Each number is 128 + 32 x the weight over its row's rms, rounded and kept within 0 to 255. Layers, rows and columns count from 0. The size above them is the row's rms in percent of the matrix's.

# layer 6 MLP down, 384x1536, rms 0.0565, rows 108-132, columns 640-767
size [101 100  98  96 100  97 102 100 102 103 100  98 100 100  99  99  98  99 100  95 101 104  96 101  95]
[[166 130 163 106 142  90 148 161 129 151 132 119 107  78  72 150 131 145 148 158  92 108 197 107 143 184 102 105 115 139 131 147 191 171 100 149 133 114 189 179 147 144  98  97 126 121 120 125 131  96 129 157  75  45 105  84 126 116 178 107 146 217 160 147 100  62 158 129 151 107 195 124 120 119  70 113  97 101  83 106 165 106 147 146 183 131 156  43 105  91 171 137 150 109 169 161 120 127 158 176  79 136 171 149 154 183 152 130 153 147 160  51 119 115 155 157 135  64 161 163 169 118  85 220  95 159 101  73]
 [121 140 128 144 119 145 148 146 137 120 188 100 150 118 182 105 138 109 203  67 128 198  74 120 183 162  96 156  91 177 115 113 168 121 138 127 118 112 108 119 147 101  91  80 193 175 149 134  67 118 156  89  99 199 106 182 174 122 148 146 107 195 126 132 149 110 123  99 175 138 140 164  59 201 109 147 140 137 146 113  90  82 131 180 160 129 119  85 125 165 166  84 128  91 217 162 113 116 117 118 169 106 151 191 101 100 132 121 136 183  82  79 179  98 141 150 127 100  88 100 159 127 168  88 179 105 109 163]
 [149 129 121 121 105  75 102 194 122 114 101 150  70 142 167  94 107 101 139  95 117  91 132 113 159  98 140  65 122 113 138 125 152 155 142 101 159 202 102 115  63 134 113 108 128 141 156  75 124 124 110 153  59 200 135 173 141  66 101 135 165 102 159 153 162  68 113 169 117 183 111 122 116 168 154 121 100 140 124 132 121 123 134 131 123  51 146  76 181 141 164 130  91 126 121 122 112  39  69 106 121 151 119 195 144 152 112 139 127 141 161 115 108  81 150  99 100 165 160 143 105 119 149 101 184  76 136 115]
 [119 125  91  69 108 139 156  99 169 138 103 118 137 103 105 147 164 194 118 145  89 168 131 160 111 112 101 117 136  96 152 113 150 115 112 112  63 110 126 124  81 101  99  70 130 164 166 138 143 124 127 120 111  82 130 190 132 115  88 178 169 103 123 166 102 139 135 131  90 161 142 174 153 153 176 139 138 143 147 136 124  84 151 181 109 140 127 138 171 107 113 163 189 147 127 109 112 151 113  86 121  61 159 133  90 136 153 175 119 177 129 131 112  92 165 154 156 121 106 120 110 129 102 123 147  81 138 171]
 [ 97 143  99 135  98 114 146 178 103  74  64 151 127 191 169 128  97  75 134 134 148 174 137 110 129 104 109 195 177 183 123 136 128  96 171 110 130 174 230 163  96 134 121 109 179 105  97 112 135 147  76 123 117  93  82 201 115 151 142 108 118 136 118 144 115 109 183 108 104  99 145 175  97 161 143  96 124 110 150 114 119 111 148 193 109 134 137 100  89 105 156 129 127  60 182 126 125 146 155 109 117 139  62 112 145 116 108 171 155  98 106 128  62 172 123 174 136 143 130  87 150 169  98 142 117 159 149 135]
 [112 122 147 158 137 161  79  93 150 137 116 126 119 129 129 143  95 177 129  88 116 149 163 178 106  97 131  99 114 120 123 117  84  88 111 145  81 149 178  87 135 131 109  82 133 112 130 222 115  32  92 146 101  82  56 116 115  74 102  66  70 148  68 159 131 104 118  97 132  91  87 126 115 114 173  71 122  76  86 154 212 117  70 145 101 110 120 184 129 109 108 141 125 158  77 185 105 138 110 129 155 138 144 129 107 130 130 137 103 142 153  70 139 142 110 119 155 156 118 115 164 136  83  72 119 138 166  94]
 [112 134 122 126 160 136 135 165 158 187 146 109 116 113 119 178 127 116 126 181 144 143 185 133 123 116 173  84 135 139 103 121 101 149 134  94 106  79 126  76 160 152 156 108 129 209 100 124 163 120  92 133 120 162 111 122 154 116 163  70 131 131 134 112 144 139 122 150 131  72  94 105 131 166 142 158 114 111 173 100 147 106 165 123 137 144  82 107 130 135 183 131 110 180  96 119 165 122 132 163 145 115 124  98 100 145 159  93 172  96 155 155 133 143 129 107 145 147 142 167 134  91  80 150 142 143  90  57]
 [129  83 190  64 121 129 223  75 144 118 139 164 119 159 180 145 151 130  99  84 101 145 157  93 176 160 108 161 164 143 122 175 159 148 130 185 122 116  65 105 211 186 171 106  80 130 112 174  67  90 157 169 195 114 166 103 102  71 161 124 116 122 136 111 147 132 158  69 144  79 155  81  89 177 168 122 122  94  91  95 112 127 172 111 147 126  78 139 110  94 131 133 140 197 112 150 152 141 204 147 136  98 150 115 106 102  69 110  51 155 143 124 113 172  98  83  32 136 130  76  99  73 190 139 138 166 184 133]
 [ 90 145 148 115  58 108  71 139 142 106 130 149 134 104 104 129 179  68  88 134 161 115 104  94  94 147 111  95 119 105  87 123 130 117  90 160 109  80 114 109 131 107 180 169 143 232 158 105 117  98 147 129 110 133 125  88 124 182 114 104 106 118 136 109  71 117  89 141 150 180 153 134  88 176  79 127 133 104 128 130  94 136 123 178 151 143 166 136 159 132 118 106 138 114  96 149 131 103 126 108 118 132 222 166  73 104 118 145 145 131 131 127 127  77 109 134 148 150 109 153 138 145 133  65 137 155 109 106]
 [130 162  72 103 189  84 127 159 128 114 119 152 107  59  85 133 103 161 188 195  74 118 164  86 160  86 115 133 155 148  88 161 146 173 113 122 149 156 145 129  93  85 178 184 210 100  95  74  82 153 165 102 128 127  87 132 125 148 112 131  81 157 148 145 140 116 147 122 173 110 105 133 102 156 180 159 201 133 146  96 195 103 115 141 152 114 132 197  87  83  61 167 127 111  93  53 157  96  79 148 107 166  60 103  88 104 109 144 150 135 140  83 126 182 134 158  77 124  95 131  77  80  79 105 152 117 117 145]
 [129 149 111 169 135 115 124 138 144 141  89 109 124 122 184  64 104 148 170 100 179 112 106 136  79 118 144 156 128 101 149 143 160  84 136 137 153 123 164 118 107  88 150 153 123 100 123 110 123 151 135 103 160 156 100 155 124 191 109  87 145 157 169 107 185 170 120 118 114 137 125 168  94 118 136  50 160 151 122 135 120 128 150 143 108 166  64  48 131 137  72 140 106  99 137 109 134 126 146 131  90 158 149 138  98 111 162 133 157 163 137 169 154 110  80 138 113 112 105 154 130 134 126 166  73 122  93 101]
 [140 172 193 102 126 123 159 123 100 110  83 106 197 142 126 151 113 102 108  93 107 109 123 128 117 160 118 178 105 157  84 103 105 162 149 155 134 106 174 153  96 129 110 105 205  86  65 167 171 120 133 111 150 116 136  70 195  76 133 158 174  89 181  74 126 122 139  61 151 141 133 111 155 168 139 136 125 115 137 164 112 105 121 140 113 123 143 125 114 191  77 103  75 135 142 188 159 186 168 119 115  55 149 145 133 118 143 104  94  83 103 138 123 201 128 111 155  79 176 145  79 126 158 117 152 164 187 132]
 [112 136  63 151 108 131 136 135 108  96  89 160 151 105 128  75 192 154 148 131 146 114  78 120 164 124 150 172  98 111 149 191 124 136 124  84 130 147 116 117 105 129 127 178 125 137 161  96 135  97  97 151 101 132 151 137 125 152 218 106 114 172 123 133 137  94  99 115 168 119 138 149 133  45  89  98 110 116 101 134 146 129 138 169 129 147 125 188 120 159 108  76 157 176 185 134 194 113  99  94  77 143 118  83 126 101 135 177 123 106 147 150 125 169 112 136 164 157  72 109 157  98 175  90 100 112 154 100]
 [171 126  62 110  52 123 132 108 167  55 145 133 132 118 140 132 183 206 137 147 115 117  91 116 185 199 130 145 154 129 166 116 125  86 133 132 131  87 105 144 113 135 134 130 105 119 106 129  95 171  64 149  97  64 104 119  94 134 150 178 168  55 123 131 126 194 139  89 149 132 134 122 151 138 145  76 147 158 102 125 156 150  96 128 136 132 131 148 114 149 116  94 202 112  91 116 135 119 163  83 152 145 141 189  77 123 142 159 159 110 159  64 162 195 144 125 139 126 126  99 147 153 124 112  69 107 123  98]
 [ 71 130 134 104  99  94 179 157 161 163 108 155 127 162 137 104  54  98 104 154 108  61 106 129 151  57 119 120 137 170 131 161  71 106 159 132 143 169 139 105 138 172  98 141  53 121 109 165 119  87 133  79 120 103 154 104 174 100 193 146 139 120 165 122 181 132 157 111  70 130 155 163 132 109 174  75 197 101 156 169 147 208 140 158 126 144 125 168 140  82 110 106 160 143 107  93  87 148 133 126  92 121 108  95 170 132 144 179  83 122 144 123  94 145 139 121 114 153 152 142 130 158 128 150 158 132 107 105]
 [147 131 118 141 171 134 107 116 150  44 180  93  71 101  97 102  77 135 125  85 116 156  97 129 110  98 177 106 127 124 121 133 107 116 115 120 157 137 124 142 140 138 166 126 104 158 122 117 158 155 107  64 162 136 176 147 144 130 174 112 145 146  55 159 119 148 136 167  63  42 148 139 160 142 183 123 158 146 102  80 131 125 131  74 104 115 177 137 151 110 130 167 145  67 109 107 137  94 141 153 125  74  90 120 130 177 138 111 162 147 174 137 126 117 104 115 106 168 129 129 176 143 142 155 105 145 140 151]
 [129 141 112 209 169 177  53 169 118 116  93  46 197  99 103 149  87 109  98 183 142 138 138 113 150 149 134 122  95  90  95 110  95 222 133 136  82 172  67 125 153 142 123 144 104 150 191 158 103 132 104 125 139 128 156  91 132 164 131  83  91 124 115 162 102 104 166  86 182  87 151 140 115 102 145 122 185  87  91 127 139 174 119  95  99 161 160 150 149 113 136 169 102  59 154  93 138 177 100 175  75 104 205 113 135 149 135 186 146 174 146  83 176 145 146 188 127  98 102  82 103 144 116 178 152 132 142 192]
 [131  97 122 146 114  90 127 165 137  94 127 151 128 115  78 155 183 174 172 122 154 107  43 145 146 101 138 104 117 116 148 128 122  87 139  87 149 147 170 113 123 123 134 111 117 215 120  54 104 178  69 121 139 126  92 158 157 122 144 135 124 139 155 124 127 124 107 156 124 154 123 170  90 139 115 196  89 153  93 141 193 129 137 146 122 121 145 111 109 112 153 126  56  62  96 149  88 149 103 204  98 139 108 100 161 145  97 167 152 135  72 135 115 167  66 111 170  59 136 154 146 113 114  86 132 111  92 133]
 [164  77  95 144  92 118 130 140 162 162 143 145  93  92 187 106 151 158 106 152  47 167  95 183  70 149 148 115 150 119 123 159  99  93 144 109 129 122 109  97  81 186 167 121 128 163 134 137 124 104 153 134  97 123 151 110 128 124 184 154 166 142  96  86 139 164 143 187 116  83  60 111 138 125 114  93 138 173  99 130 112 131 143 121  86 110 162 115 218 113 151 136 127  93 133  75 164 121 162 147 103  64 126 100  85 151 179 115 140 157 133 151 185 122  90 103 146 128 202 140 110 112 139 137  73 181 162 143]
 [108 150  82 202  82 121 109 133 155 122 125 151 160 116  67  48 213 137 100 120 112 145  93 112 111 194 133  69 126 111 116 127 103 135 151 138 150 143 132 122 151 116 160 126 170 147 119 154 127  65  82 203 156 103 118 119 136 126 105 126 146  77 125 138 102 159 110 132 173  78 151 137 115 161 171 110  80 101 115 158 114 130 126 132 152  77  74 154  66 162 132 123 161  53 109 170 168 163  84 119 109 148 170 153 165 161  76 106 123 152 122 107 131 202  90  36  66  98 118 181 145 115  76  86 117  93 173  71]
 [112 176 116 109 123 210 168 146 159 116 131 128 148 116 108 166 131 137 123 145 128 118 155 134 100  80 142  87 118  87 117 144 112 184 128 134 144 159 142 156 102 126 114 189  98 139 137 166 135 186 163 144 117  90 110 142 144 116  69 168 164 141 200  97 115 118 185 115 146 137 175 102 131 137 154 161 162 109 152 192  89 134 119 155  98 148 158 122 151 155 121 121 126 125 150 120 108 144 115  92 213 186 171 132 141 192 158  74 135 127 135 144 123  90 112  89  55 115 132 129 144 126 110 113  78  79  75 175]
 [134 144 145 103 120 153 162 140 144 147 131 162 174  58 154  95 121  72 122  94 108 154 147 122 144 147 155 103 148 102 108 162  86 146 140 141 133 133 179 143 121  87 118 126 157 175 101 118 171 159 104 103 155 168 110 124 126 125 171 142 157 132 144 142 119 123 134 149 116 127 122 166 148 195 106 150 121 109  71 192 146 163 119 129 119 116 190 111 123 153 134 100 105 178 103 160  95 179  98 161 117  90 141 126 176 114  54 143 179 146 114 178 144 170  95 117  75 125 127 105 113 129 122 123 125 136  20 120]
 [161 174 141 136 118 110  23  94  96 110 129 154 109 149 158 151 175 135 152 127 197 192 184  78 140 141 161 130 149 204 174 129 151 110 157 145 168 138 128 102 143 180  90 146 189 102 106 179  99 186 105 104 185 142 192 154 162 138 144 169 144  41 121  80 129 160 176 191 124 121 134 102  91 129 133 106 137 102 118 136 100 160 163 118 123 106 107 171  98 146  80  99 120 124 124 113 107 101 155 146 132 124 140  83  84 152  97 108  91 125 150  92 156 194 107 138 186 119 109 101 136 156 188 207 155 219 143  62]
 [126 105 147 161 169 120 144 156  91 149 110  95 166 135 141 149 164 136 180 101 127 114 142 129 158 115 109 121 132 140 108 147 112 160 143 171 113 127 104 146 118 159 116 163 140 115  77 183 128 103 150 145 172 166 139  96 158 172 132 146  91 120 145 112 129 171 135 163 134  91 129 184  94  97  86 160  88 179 120 154 165 108 102 168 110 173 127 104 142 134 112 130 128 143 100 137 132 119 131 134 124 121 134 156 156 153 169 150 148 185 149 138 154  73 139  89 157 106 115 146 165  98 133 119 173 122 137 122]
 [133  84 108 100 102 102 152 141 102  98  84 155 151  86  98 126 162  89 116 105 123 106 141 128  82 125 171 121 116 132 111 137 135  91 133 118 162  91  96  97  93 175 155 138  94 153 122 145 156 133 116 136 105 166  98 119 104 121  96 113 193  96 111 100 138 101 203 134 134 158 153  98 100 125 103 101 117  65 186 100  61 149 104 124  64  94  32 150  64 152 105  63 172 138 132 146  55 164 153 130 133 136 115 110 125 110  81 168 106 110 159  60  90 112 128 133 127 152 114 155 102 100 126 111 109 160 150 100]]